python train.py --n_layer=13 --head_dim=32 --rope_base=56900.0 --rope_fraction=1.0 --bias="none" --tie_embeddings=false --extras=["capped logits"] --lr=0.0091 --grad_clip=1.0 --train_tokens=93660000
Each number is 500 + 25 x the weight over the matrix's rms, rounded and kept within 0 to 999. Layers, rows and columns count from 0. Numbers have three digits each.

# layer 6 attention query, 64x64, rms 0.24, rows 0-63, columns 32-63
524538509504486470473500527490499494514493503539490534516509508501512532490521557520526473472545
462451523527530452472487451520491464526487497499480497533484426526508444468497508429507527507406
482523517500485509527520498461549534467501497482502510490534595493480493503498475544563506498557
565536511488486501484525490517491502520503528475494543480496533458487495481556491546478490498523
528512502451526520489498503507517520483528480513524516540515496478492505484516505555527484479506
497458480527501485513497473540498488499520458528488459510511445473496524473487497496491492524440
515494501497514510460455520495462509505497493478528516499491494478495494488512470549529455501513
528449496495485488482475466499476490519524519510511470511479444479517532488474511485476523528488
482463515516475492496545479519508503531499525530520504525514520524517490524483508442505545506506
494500493452513505461517541519492524497487480495507525515491510523473496487515472511532504501491
461490500525515485502490504525502485522511514563508488508505482505492487541470503461475520504493
523481509478522542453460513544516522509517462485489481471500433562482491486465463466478524515458
505552484470546549513486511514532531451525512466480504475518516498476528458527510591519464490510
534495537497483522522506481491494484501493505495502476507483502473503504491487507513486480531545
504460489495472489500521511547510515507502538528492478514481485501524505500488535477469499520499
452491481482487496497520477484475541524493505489524493531487499510490495505503482461524525471456
502436524520469508537459523482507452566477488537483539489494491520527456484467474497477495469474
476512447504510522497522505501485534483539536510506500498492477532487482483511494516543510471502
487511488499462457487504495492508517554510465532527533477524497504497500512452481502506522475514
484529527497483494477481453506529419520500466482537522545484474503513489552490517441507566537542
484488545517541503532542490470467520530518586479484521471496507473519535495541509469465512498533
451523521510503497458511501537495482452508482490509516478528467503468488430488550579538527523490
490444516532562504489570519490510556484515504493508578477463488502525552497525466536499494452539
418520466575547497487505464475461526459479509508467458488540515535451475546468538468509502468489
475485510529511497442476472489432516533514494493508538504562547503514465471499518503509511480514
564470535496513540507487516474499503509541505494491478520504500473474509516449510460522551530506
526497540546487492529561500516501504480536461444476527515536481521487517484485495456465528476467
452504512545508440447508516507469504506458521490461493509484465495505496502497463510507516500512
456435515533492493535543507481471514516537469501488457547511495483467444485456503460505542484480
516506513564521488499493528511485477466479539485408468463521533491474454489514486561494505502517
486513478506535492501506505539569497480484467452514514506503544490454511535473498436528487475512
491500540529519483524497457516472492511513505495454492508511478507542529485464445471478488462495
480478497508481470474496502516499506513484524485517513508497494497512513525474520489489492529502
537523505508493554523530538472493495486498487570450480472509517459491479477520484512519507439509
512477491504500514510519492484481523488567521545470480456515508508491506469505467498506478457509
502479471505507506514484459500494522473495519501524478508475528548467498502482499497480532498468
490493497515513480495465485517494521500517535469535497504531513524490534529461522501503502543511
503494491507478498496522489502506506497467521526503492475494497498511498512513499487472507486497
497504489524501491484476467501469513505477522478525503510494503515485514525485514504507515527519
497518519472493458480464468502492498504496501481509524512491537483504475496564488512522491493521
480483520503501495510464491509507514491472508453519504507496507546506513523491500502508504541498
490490498493475502543506515505510520475520504513511524490532514516498518520469496511453477477503
502460504518506497519471486517463547493499505504515519513490513532492484532506499529494494523509
506521476474525467481472526502512471510525519478532504537562511440477514491445553507496507429488
495504471491506493498543496518500511488520480528491507514497482473532489488477488497497498475480
506471501559513553508471477443477483519503487510471456486526496486470485505492498476515498504499
497512502456487482500488494486524471500525480460495515548507505505520515490483490506508496506501
478514481485494494507493481490477472495479482498476493511475532478529519476481465484515478485481
482510493494503473523524508485469489474487466526477472510529529504465508523504482514512485488518
482533504487472471481484484517481532471468522448534509522510514522521512510500508504493473543507
506490475485532474513537457521488540502516490507543514492526471476501504432500481513531504459478
464526511496508463482540501503463506472478526506508513511460508489533486463503508499473495502531
517505526506531526537481498478500455503494488517508511484499493488494473509477508503486539487487
469513528484514488498548552477506503485426435454486537556492514477516488520445472487481504479495
512472516522511507487511547473524508500492493474500524525528530517488501496494532509541527463507
530441525495498569429478482575446485484501490477487486516528505496531500538504492467533528517463
501466464540525462506504483514508485497531483480561495542492506515458540503501516546473486514503
502494518511536493460507467554464493493526499523514538512513466489443520469459519520532453492502
520456491557488518461548501492508530445527518505491471488502523503495518509507450500511501521474
512491500510497526495489514453488495465480537528508515501538540539512533444504518490518485448486
497541531484497516517513534512492486504569480527475461567494493477498501533519498449523528503511
507491496538541489535499517508497445547501478504499479520533540472496500548501447480481466473492
511489488460476532443463494483511472486496526523504475497528496453499490451481450498482486453520
514479512500526500564521535509493475511488500506559521508555525493496491459493523508483484490502
# layer 6 attention key, 64x64, rms 0.237, rows 0-63, columns 32-63
444548507516478491495464415482466489474564513513501489550513510523475447509490463473457479530529
488487549511514479538525512489531542460507518468502518519486507513492486535506484533533504559470
457513525513489420496525460492494488458519497499478481544532491504460464515510496492427466486510
506501518538476510502508486502448510511494499503528416507481471503464467500477541487481515539493
523512513483466536491483500487482512493479521499494473491495501493504487504523532454482498563489
552471499454537478495467547462542502526487487467521590474504497502516521524511524518544515493478
503539524486472518495512487487500522483494506507505466496512497483521466473530509476499494556486
538486536471520485501477515489540518502487462493511544518499490554538496517490513526553493499524
511505497499528475509482518510492479501490496488481495484506506497479518513490497521520515493514
504564529466472499521505480491512511482500499563510450469482466517528490457544523430473498558503
484510487488526480485514526493499518512514488498487535484528501484502512491511496513532530507503
538536489471487525442501454468510509522500504527554485467530451483530504497582509394465514594493
495492491483490499480474493495495512496492519455507492498480482488491486490500490520490508494484
516503478449569472473513502532453515521464542534438485504478503467520513522480503512526532475524
502503497481535492477516535504484489513499494531491511495523508493485493503511500507500513531488
507524503524468515510489464488486516523485486524556486456452474536501524506495539446467452504497
483488512496497517525521448517462532507485545480534502538547484486492502507495498495487475497519
535476544506488484514504453516529500459499517505512503503450515542502518490527538529506470486490
504496519510456488527476505490555504481495463479457492558480543539484527539547475513513493521513
567494510490470496506494516470537480490499546507476474519529502497532438490534437500539488467512
449534515477467544444531570540513464457510528524509486501515502523496519473519452551503574527507
523504483458511451527508573494498491480504554483472496469551508490468461508566521563492520510475
503510520492499515512456499565552479443543529512495509529512514565524468478501547483487525512506
492488446518480501485547523520526553539505485514492485461503498538472554482505546471539458508455
484463520474522476538494503514483541450476483536522490499486546548497490541495504472511482481516
491526513536476434508543470486452519483503507514519513514543521522517455481516555482480542532538
522498506488533526491538550451546511431494490506540499509498478500549517457471504497462512477539
512515523445499500489497526527554530491489475508507484473480494524468474510542526539551540485552
517487501470499499472470509498492504483461494536527522502465468514502551495489552493515427521549
475510455446550487472518494536511526447483494490493486502499514497473472471497499538552547487492
541506471496472426508523483480562454477528469489514491496509496508483479475526526482517486530492
504492519489516546456524507505497554488454473469506517473480457489482529506495499466501488472540
489520528511474482524517483485530495511480510457545495540479487506498495497479500465494490491525
460484503509494484484475491477503491505523509476517515540494513502507471596471500517513497536503
478524481507513480506486520501521491520475495521474496519477487479508518532490512510500508498500
508502507511498500495525497521528501461496550502458473489520495523490467434515517507491496446491
496524509491477530504502505487488505506500507490530504506504498514485508474518503492497504488488
483495504500518459514459493479531519519496510502472504493508558497480507563446473501531480493472
501507529531509506521521503519454510479514489494533481468497514508477482476483478483515499476530
522488452485470511499511477476508489465525500493487487498540469514500526489517512508480519515511
522514517477481520512515505474482508498507506486524497503505496498505526473511489489513496497493
512507506531512478512506483563508475565469500488480509518510532443490478515484473503463519508469
502527490511491519478519465491493480511533492492500481496505473497467501491514503507482528474533
483475467563522528498498539498485486478467528522471450503481497521479481478483461470486461488474
502502505510555482467500484502527488496493491496478502498496501472498461524486530498505495517489
465532505480466475522528527514472510495500520482519522505508511534537497512499473452504520481492
501487515485528522501547521495498473496489505524471500496502467472530475506499501517480492507512
511468508508520513476480513483508495487503509483480478505517532513535491511481525481532511536493
505516493534486501537498465470466508524502491474575519481512464484459497426518489458483517426499
520517484479489519508476511498497511499509503494505477498509488507499504486502507516509499482515
490486559507517548498494475471486485503503511473490461507503489549495510514554472504462465491493
507491471494540488521465461509535506521498478462473485513535492522530481499473550512529478502483
492510517522491528480520480509522489540472510504492512536481487506515504510496485506508525501489
534492494472485477443483495486508494547491457470472496481497508485516507493474506487541505500489
442445469508478493513500476488480471480465510483496458491466475468555466482465491443500481483471
501503507486448509452506577457503502457523487470457548505511501518530470535476562499508506525509
500493473478501499468502474531515528473514524472485505512485550477479480434508517449479493525492
514545494550483489510521476518487508544498508494469499517467490512477484481517561487489497509527
508485513499474485539549537497475487506489511483503497505514481466509476512571512499472470474542
482487540486469511533507532506450558488492500468504480540480508481513497458479468521496513489542
472472547521512507496562509489483461520480534471506489502476489513488467490516513521446486501465
486524484500485520542524486451512496488503473540479529486520517492500486488501518448463517487458
516515526488500497548504574494535503490481515501482550534520528536492495509488501523535484477528
509497496502464551489484504510499537516510513516498505514523486495493547418478464507486522507515
# layer 6 attention value, 64x64, rms 0.213, rows 0-63, columns 32-63
504481513546483494485560510469493525496531487494522464528473508464481503517515508478507438534490
550516467524478465523496566494493511486521506475488527481483482539512483551471488487543470525469
505495490528473539469457489509466498432487476501457534537435444540497499470549455511457456562511
501484547514469550508499466474468503497498475505530501534498530476520478536512510473474533531467
480500446470485489541505484532496458523472462498519508531508522479514485476524551487527500495508
502533454511514524511522446510521474502563460503510501516578507487507503513505517513499458478462
493516522528505507502484503493538485518487451517451509532508456508509485471520510491511452446478
522521548446500492452546478509495525541510523477531523507470529497548523485535500500522455488494
494468488491504512520484515530489547470496506510505510455519544541532495500524484498479497503536
485490514488460500500518502491480499465488488506475442547502442538504498494524505501520455479479
518527496503535503524510516522505499514485498513515492496473535514486487487528475510484474545480
490420474485472559512471478498458510487497499498508470546440484515462453517483490499488495507471
495529488497497483518486508513511529500541479535501479484524499521523493517527498510509495454487
474515493520494529471457505508539536537525510504521476549508505431494475514505540464528520473508
522474457522467527511503515508482517524520457527500456543488522503510484518523501505485535481471
481486490497504491550476468568544514512520478472466459554509487556458490539520525515485472479479
479497467462506513501478475563523485487474523490526512500475537449506536486465473511484521499499
530515442439494447476505511451478531515503464494487530448522504514537514500541460505530506485487
509521495460533457530530479501502474480468449461493558495514546465501521431484514496558490515497
535503502461515458495473508486468497498508538516532519486503549470482503475525454541514457493492
484460563489448504526511471517491522524540482508478513539476461497497477486481477509514486561502
508503432511507457463486522492457501502491525525493493495541517457507526501525539484519540498512
536505440462509426477521543487491477533507499497554502450542540499553528524513549491548475431532
513483517512450490481533490483514514509491525525471476526505480511521498549485508491555487511488
498487529491481484469499513531462454472477473448452507514505476511514473496494522466508516527522
542536464477549456474495502493517470476499525488548518509510503479514488515528529503471451509500
482487493525490461470461511510486542533476471527498456521485489484505458504531481485465523529501
511496507529476555480520463496527585448505525510484472525497496531465462492487498506464521523475
500485449519511491481478539511513554492493529486506491491518468507523460488485458511520473485482
508516484527499484454517491468516498525552524501503499502512529498525538464498508482487520470516
500481501504496500535498509536548467560536534467531512506487441498452475494470518541511544493485
496504508482461513528475485574530497513476551530521509488496526487538516518465503484515456513530
545487533483492478520464506463514546460516490499501479492451495466484519548521511491520499494523
468548522495490520496511514517466495475509513533518509514509490486538465496521540511544493500499
507530494483514494491483497540492492503489531493478478483517512499485483506536483481539467535504
548501562496514501548540499520491558487460526470492458540540522530497516456541507519463521501472
489482513490524483498433501507552523519436468511496517514514505511504496503502479479524506497487
485548531482498545465485497501554488521489533496481536490499492479482472483474539519516496524551
491474524481521482476475508505524513510498525503488482508494527558520514502450496497552505519502
491502497487459539463459497497550510480550531523477470537479524507444521540490514492496474479475
520467450487486485521495512504506533516491485471473496505510512491502556511500545510547500493503
496537536511527501508472532505502449514490518527485532513500520512525486500440475497547507495545
550474554512514499520495513487473526477501473490511509456532516498496524498533506499484545500501
541476487471502498505507480512431508533488461494509484529494501499506495509527488534489480491490
516492479497517541468489488498556451519537492485497503492514513502492499524437496482525487502506
516495527477498472514506455485509517511490506478465512501514526451465479458477515491499499492497
504493452501483520481467452503473483462529533494470480524512479505459526466481508486506471519473
497478539503496509507480482452539510522473504469489495510511509457489522491490512447494511513463
513517503482496534474512492573499473520488521505485485466528487502499501513524457522461518516504
540471499516488473510473505513499519524470484523508531472459494515479484504553465515494519464513
515481484525522511454484505534499518492572543540490489543546505508441553497492509526521464510495
473479462495517471501528491488544516529507482502505462486503504508480489509499480487529506483503
499476488505476508533495561523475494512427509490487526498497527498485452493527473522479506458506
495485500488517520537501476501486538437505497496464514550519508485490514492537470489471486456493
505454475528465495467527477521521521492523523509450473509466491499473528515477499550500465528516
488484515513485500493509471522485517459468504495521548518505484483533519492504479522519478474509
481538498510495509504474490470480494501494508530545468495495507481487471540484491501493446488480
500515544485477518534535511472460522498495506512483493537466491530518503498533514533489484524437
489507512490483524450506489515516518479497508491517504493506474511494519486505551466515517491478
493515446500504524499510521484455479496535480526478447505515491478483505509500505499532457495537
457557510492457561471505501505543479496502551512495498498472507502483442481487509517465468544521
482510473474513537478492503505456461490513505482508519528506533468495509506466480504502490505507
462543526505526498483461517492509455524491476525435523506506497511511483486481493474522519475514
467519490530455511427504509514541469480465514513516503518528499511505496516448491548531514503535
# layer 6 attention output (transposed), 64x64, rms 0.179, rows 0-63, columns 32-63
492490495497523532511491508517497535485482494482518480502496509458496518485500480551522520521501
502485512490539544516525479483501491553492519543532498480466470479489534493549505505501483440496
495466524523515521551510518487488518554478513536478546534516483505505495437469500485488543557529
478529488478501491489464478518528508495528520523468465496529488506488495478500503523552482523482
517519524498460530484502502516512484467542473517450471496496468527458484487500464537483542536471
474531496515522492524497500553485535472483528490475526462501513508487542488526505475499483512471
522521463483511454512507465494505521497505459506508484495485490516498536501495489507448492540532
492473508488506443492446487480408522471512452509497503512483503502548485493495455547516515472530
508534470504542482482492477508490515497478538517516490523487517510486471515523519512483488494493
513492506552566512518536512506500516465526492514519530481485515552504492474504514501526504499512
497521492476490526491519510479484513535531521502448498488485525471539537497497501509493546509542
548529512474494544500491535507541496459479513510495506477509476499527490488485541508489529494508
525549530562520479476493475509466498541493471487544491530487532489500487487496532448545510518479
500462530515517475512505502467502448458501471462509459498478503488488538519510497528479508525499
527471506494492518501492487501492499509520548475490453485499483498482506498539511493519493523484
509484503476497505483565535522479522497498471551491499490508487510515520536522516535518515491510
478509530474483516537475483456532458440504538480465517518477503509491502486489549497500510500485
498509553515490503516531493515422501535491531498496506528500476504487511532499502461458468461523
450476478511482476480466531524487486535488481490476498527476393540490501507512509502480487466469
481536511537487506542516511499505517492538482510518480530510478456485501519464540478454504441507
519468502496553516538517516516524530493497467516479531495520527552491479526489510477525520501501
519507519489480514496485463526518502484467526482486556544466499484499497471519462517521494503562
514528505524512460521490559486466476505491510529493513446482495455480508491564468523453481419533
511444502486507466517498494520486493511527494470507504484482501495481496496492499520564530455467
472528474513495502490443486496509474525481494522527541490510495498491506515475488514541519473533
515481508522454493536505492460479566505492512549481529473513488481473514525498501508506501494504
516442527498502473444512522524503532564541513489437522495493474527507515509531510507505515522513
533512478463493483490502516539502478484507504511498502529481496461506527495503507466513504527453
520466492522508468505501516510510530479485515504500545526513494498460509493517484466465478468476
513519516525487490496523482510477509474451472480497494494492515469448500508491487479508481519508
502482531475489508490479489502485510481518460475519500472523524534505573504503493501512491490486
516484517525514461487518501448553463466546530537480564458486497488516517487486513552497514507497
527517524508514502484478535528494516512470493494472473476490476505473484481494504468506507467496
551562472468539470508492532551491486487471512528482489513489523506511486460493471556489531493514
483491537472502495507496541541482515498454508523517528508463523467537521504513496487493527532550
438464453539517527486439496492468490491503535520467482479509527511510489512492479535558452505509
511538492481468501501508467518531498493479490470532459533519489512433502536464513474509506507478
528527515448480525524492532466562474523525452460470519507471540511484494503536492501504544462500
492525484521505526472513477500510491512525516500493478510451467518491512541515501516500517493535
499553505500494503452451528480474505515499510450484472502505472438505493497547489451522503466507
523484487471512510551542509499497465484522553474485469455486511489497472468454510473516465502505
478501524481439557495482515513449491542456504513530519542443480494492502493517511539443513541505
506492518486499528465504506499501510501480518520504536446547497488491509517504485492517464456501
502462507539483464516495502557467493487504478483466499524504495459504537496453488494490452467525
504468489502518496527503478506493506528537523488518491507465456529466524466527460495506495488499
483501541489524490536502516491540507467505487504518475515503547508488473495481505478488486529466
489489527498502483494534530529472499511527458494470481482523500465538536504462552489487534562527
519501475519511488479524481486499456478502494460519485508516543470500519468519571502496497501515
489525477519508480498485514498517471466479481519494477491514513498477528505487443498513486528514
543502536514512517462522514492502523514488506499522505508495499476514476529452520449519500468546
521469506507495509508481551495422533521515464509512484515545495519519488465467460517512485499472
500473474469517521492567531504503508460502488475482487494519488515501522478523492502503507495506
495521477509523502528520507448519480500441457502541550463479525485494521545466455522501470465496
481498533537485440524499486530498482487491499507509504505531510497512477500520456474487508508504
526497471558527530533541477526490470554517514477466462490535507515478537541473488463483548509453
472472523504503475537499516536524487488541481461557509458531522516473472500462477498506522516496
479508473511474481513505496514468532513483461492480495543474516485478492490507552474497462483499
453479499475466486463513498570506508466453486479493534505509484527539505543463492519501520504488
506479491475526521496483513546528519508529484498469509500494498506496487510500476469519554480495
485486497487470475560514502506513501511504504532478485491458469491530515495498506493439527422478
510561451453504485505457468504485527473442524484527515462457491472500498515520532573444490500493
492483490474474477531476511496495495503507473513533493502495502515503513520505487519488477495518
531526516474479469501484504485500497528472488528510487525480498534499436496512520503492542489530
470511506450515503512519517489493518545519479442514510549489524470488462522506494493517540498490
# layer 6 MLP gate, 128x64, rms 0.4, rows 0-51, columns 32-63
479508437497524495453494477448490501460475506489508497552472487487462533472516478512572533525452
500541516460506537500527556482515511503497486454484483443487478505516474483500524491537529500524
468458497521498523508471485508531462450498500506523514484500482493496514458466492523539496492470
510523536480519520489483485493484476516471480473503470504488508520529530521498515475473538480461
500515477539530513520478514487515478498506500479506538488496506538525497529482499507501492494528
488483503521475517487487500488519483479549491534503515523489510500486487484509503485478468492530
453476495475523519528496485462512528517470478556489553429477476524496537498546498509512483521511
488490453478512504476506506483475514504464515565503504568509521517471511493464558505507548489486
470497446483470497491464480437476512538536479562504472453504438482490495497489521472521496491515
500525521497529500471497512523486451485510523561542488511487513494490529464531474493525478485472
501550498493498496511529524499510511513482496498492493461451485487538499448521479524447526472531
522533464490484529509504538491485512521455497487493497508481477500471498483509516519551524514501
501502474502481481497533533496494452498469465511497525498519535505502501505500500519534496465529
487466477445513512490508488497483478514489475501491472512520521489544485497489487509509478527515
571508472494483461481485511519507517523475468467499449465468532495498510489528535522532508475483
456490561505536493465490514501474457492487512519479456498540485516488519490520477503536509453499
482470508512548535513492463529511532522485488509557481489479502512514537487458518477517527464518
506500505519468515534476446524467484465524528514519492469519523489494514499476525503477509456501
567461527481495544503536501502510477492484507500483470503526517489560533477494491470483544509509
523516527447511491473509496515471488522498530513477494446540451531484516469499493524510515516487
514476475511489510485476520480491484518524441462490498506530514473469507486515445523516479462512
518520521503499510498478481495486540534508506467488480507515496475504470467543557492522502522501
494512508504531483482496489528490517499543522504516516502528500498468531470503500549499513479508
482493467507504561492484560514497546520500520528447480465500483471471536485522482479516519495499
503480475529503507460501456508484490498507465491516533508479482514470526497465472544491531492513
461482467502495473515514556490519535527531536524538550529493470465504501498568511518544502540539
539505522473477532517479560486527454485493503477501515520488469526489483481531532515527487509508
474483505509541487476508508504467537486471492493533449484503517471428532506515525498492509502476
485507547525521505466522499517503520561502458496523459480466479483518494508476464506562488492452
515487512493470546538501473495520537553491499482473512529457497513507510533493514538497516533484
557500472492499434536473461496490496502473504460487509500480495524477497460509509493483459536442
472522498486522488581505487554463519518513492523527517517436532504556490462483538503495532477465
499487466480551488483494533511534446497501508504519480474538507504462478509497459479520507466465
481447513515516550491500505482510487476498562481517490519494480532499507496533482564500524520503
529526519487492477443520533477514475477477538488502497505502508533496504456491464518492519503511
495512486477505513516504552490502520558528484476532530491535479521509487467515505486446515521520
539488475439502502510502511512478489485465513465457505538486504525488465498480491482507536514480
501504538527553497479461526477525492518547468505446526465522523492475521505504512484501446466497
491504529467522485473518520514504488535523528478489483500467446472483450479435457524519485470507
488493512509505500488458503472500525501541494502539506485489467530506504517507500545524535515495
480540475535567516497480478500479474534518518480493514500497483509461470508458459542540469531501
499498462486482544447468493485471476494497487459504468537525491531504493490541511492490499474518
480502484480497531524514504474546519538480486490499534544493463469502466482484509532519486456530
514460502510473521468491497516518476488478521527509497465553503531520508458487494516495484501550
459464482545508499496551462442506516543497534492531456473493481496524501480562510484479479508483
566498525479486498510479478473495482516551495489513509521486501475520505525560457518506476555509
469455493508545473523463554458511487455525504486500469497532480525526442471535483472534501506499
518468506454485464498500506558472534538534496494500516515486546512471527487542500516488494499553
488504482471473497489492500488523486506493542478479553496516511516462487552454442491508518490481
522548476526481512526470479502474477514501457498503469550506528465481531510521504466469510524499
545485515532553462541478472519504504507462483516479504468517512542469481501520546528490493482495
503535488473504469473480509511487499533512476522525504563513496504451557498512499479513477540530
# layer 6 MLP up, 128x64, rms 0.371, rows 0-51, columns 32-63
544511576516504536510501506479514520510539511498438510511530503533502478548497501531453480480523
463502473484499499497513506509519495457487503490504510509541526497522438511523472491561513455514
509512522502470512501521488472468478505511467488437498470506512504521500513493463505454516459523
512476498503461496478534488522446526492491516520522508471453451503484513517512526500495544503495
492513486490541504529480532493521501469495490492501489496524497462545528500475492466488561451495
512449482519519545509484493506489520503513493506477519498563531488533476522507478523506435482525
556472490530479468538481483464539460479509492531497485512451525518502470467520455508469514534475
473451491543508524473497474482501493502525501492465518492509493535493508504509482485506451488477
449457485528508493507521501497498503495496486488522529480497439519501518494510470489511479537486
502525552461488483488479488507537509517513508519470468499474549544483515526507512537548481534487
524491480497504524490498511485496539450488486478510532522499492468467543511463540464500567475477
458504468478477554532487499500515459488461507484494472520497472488460487505529484469510522523543
481499496539520479487498545502512528523510514506483484494500516482489520466489491493478510503501
479497522500511518514520469473521514465487523516526498515500506512492548494475497511487480541526
529517460506486464526513491542469472491527511540511534478509507510499486475468479538496489481529
499498523489502530506511468523473517502528487554518456549476491448471462529507488475507479512528
513477472487477471488498522510490504520492488468535531533492500495516509466478481493498563462474
535552497499493494525477466535459489476509520500517499480542549445510507517514540480459517493488
511465486492515521522517505494479506491501494538470512469477471476509560489521492484456509501531
462520479498511488450492538518487518521468471476493478468469520472465496532519479456481485477477
476499528488523529514460491462524481505502525525506492516474535513524480477517439531478502492464
500456501533486498519517497486486500501521509470492530485504501505463468533495537484501528508494
508463500516480509504500523514476564492481449499448505522515523482495465537475505473479487478515
464471543484452482552498507572514488471440512563551498516539513467516499480504472509494559482507
487493534450444529480476509511462501550518488518518490505528476495497500481519534478494456501526
503504527503512472505529494488495560490525493514494463466468452469529526467493496490514489532479
417449486544487474474511428498495502501488542519469476468503508538499470545459471488485522467491
500501454512488501560463478497501490477492529489524497509493468481480452515482456509523518467466
495527503511512496468470466510491516511486522509462484535487500484513475549455518452504512510490
518475488517476488497504501497465525479485516505521532502481513505489475486530519485493463513475
530493504506463523502500461510467509493502529458499521566483487470505496464490520467484457533469
500502536484515489476482477552481504505509508481496487479457566460461492499497534505468537440493
459488469538503491518449508490537470496468525496497514519470543497483505493446505552541532472478
448524491480511476485507496513502531510509520508477527501509469493522478518517481489498523453484
510494494482491457494493494509487527526516465542489528517529522492501515531509501524518473502497
515528493488556497491518526498497492513494419494505547561496482504524545502515503497491472509491
518442457469512438472496478488504422517500504513508492517506498548482480503501524511563474491460
524516530533534462470480447554508508492477491506508502513527474502491493516494530481476510491521
521527510499517512481489510518485521510493507503513488487481499473515478481476469490438502476525
489474508500472491522500497529512514504549464545515483496543477494506536456535530492536504529472
500451503508491547471526474487508526511485503510504511516479463466523532530476463522446531551503
500510557507453523471506514538536466495493538466460516475518487474543518505494465489478510504479
473512514482514530512479503485523512549523515491489493481460546500485552468519516462521467450476
492492475497531506484511452527505511478563483504485515496493511515481543540496485501502482496500
523486474519554495506543505511512418520493503531512540489439501474494520497502497494481463508494
493532472506522454503514477502529522506481487502511507473504501491523503496465520474514460459495
501510500470498478499544508535472503494472508474526555511480501440509529527492499514480538516510
492521541525515505520526511545462486535521508455491515493468510511486513492500501507529495451474
500464517542511524495476552486518453468504523489516472481497542480479491478516492494525468528472
494498509523506520505481495535509514551482518516457513502525504485485503496522524539485500541553
457475454551564480516494515474502520530507534474481521485516503515511533510494494516474489506514
487481486502514523476487495459523509462532511491528489494486492485507481498486533535526531494513
# layer 6 MLP down (transposed), 128x64, rms 0.235, rows 0-50, columns 32-63
471492508455494525459540510492462487459469502494501461527515490509464497478554477485560524506493
522533522504526492552478526491500486517504492463547480504481506527520537524511519557511487524497
489495486519474516494478486487504506486501513501533488477537517490545514503463495507538495567489
502471519503559483492524483502523501507470531485514463522437520516532547488494474525504479478486
488497486500513508523499482522507516523482485493507469469490528481472530465484518522495529502524
460478508527489487454538513527535496498564478484502500507474524517500513530505508493478456459533
530491458491484499516502475516475484543507492538473509490489489552504491471524508560491481443498
507540505480486469468508507486483515499527477545481496544514485494491502488506494499477479484523
501486491542512463494500500451477482481531520533494449478503476507527475510473507494491481533525
500467473508482538538517503536484505459482519477528520498526485542476489473506479459494517509496
518543511468502525499478481483496481546512462483518467440491489481531453503507511515495521468513
521493541469501536503505446569521484538490495485480537505538559466514478498480492510502491512487
513505516515534534549497540487486516517494476472500480510512447484514484474494520519523518478476
515457525474495506491479515536497495499526521518459489492470483493513491535506527503520536498458
411531500468477482494511512532536482464536491497487518509549481543479509509457489499464527523521
517472470501501515485485506503458470445538534452496513522496506516512515532535485540478512513527
480505514492521508477492515499521495539503499507452527499485509479529475519533525568499487473516
521550479541546466495484477478498479495498493539488496523496512510511551482493540511515509498507
520518540490478523458468491529514458505497524481462517526521526484474469507547522517494493462481
492496505473519542481548495519530501491502504516468458505535510469515517497482444519550543532512
490475478513473506516475541475500529540509512479474516493527508489469509507521429499520498462528
492510526518511515515500487522500541524508485425504494530491475497528497455524501524516470483466
500491497493518495533528531507515485507538489502530496510530506543489551505470506483492517510505
495506548475504494494468535512473464551475536451508479466479510563464495497471479465478482514496
463477484530527472530541557529498508495465539498490481466455539505481519491511503474503439526524
480471448502512511456490512512498539453507522521517531486560489524501471506508468500467496477496
539507505510465482503501506472493537481489565492524456529502491498512494486457478497508507488477
539501515516500489572459442487510455479461504484520475480497482458513503463492477503498510535458
525515487516451514493536461532481523461484470498497517508500529446459482501513480446511488505477
530493505510501528514484512494491498548514491460507473514501464530504458500500485515509439530534
466491507493530490492538474485515567548466461575462493482469470485510502506519492491505527517521
493526469465545492522515499512505455533500534519437497575496495493515489491525476469560515513479
534515487518531522466511498513453454505518494486553517483477490476498461482519501522479493497515
529487511497489570497475520510544507476499526490496485495498517503512488551523490509456487497491
539482517506477498530519489513539507517450476491494516522546505507470518438496473471490512542486
498460480517497469496537494529511499527475548476460459467539559474504505488508513479519487481490
489480469506496516496468499496516525492539473498443483510497525501504478488503510466532485492450
499535507481487494490512475538541475504473486495500515511497528454486488548472529514483494512487
485452526545489457476515486520529489466463508475461529515489480501500516507523540462499493517496
528479511469541462513514502525500487473501481499480519494490514498517500506518527520488510521531
487568483526493557523504488498493477471468507529479498519468494496431492508485449484524478526491
506540476500504465513540523511532519529487481501538467500517493504500475511496474514495489493566
474530492471540512572512514483509478473480473457480501500478538458475472454514464477520526544521
485497517495461507535460509495508508509477491488529504518452474493509502517510506510492522482488
449537535488474465505504494531461503468499482517518520515539525472518545481526468479498557483493
479519476514483488526468465521484514513507509500546494500517538529511487489497470483464540508491
522502512505459491436498510519517490465510509445503492538502502538511520520433493510490482492497
498513492448513490464469468512484521531475493529507496469485519479491475476535450508507530505515
535491524543514514530499549526494451512512555503470499525464491522478498499514498502502500499475
485490515481511453483559507485449505479531513502532493507483472481484511531555478500515499491494
552455515506504508525460523518494501497515506500452512469484512461453491510519478492501547480509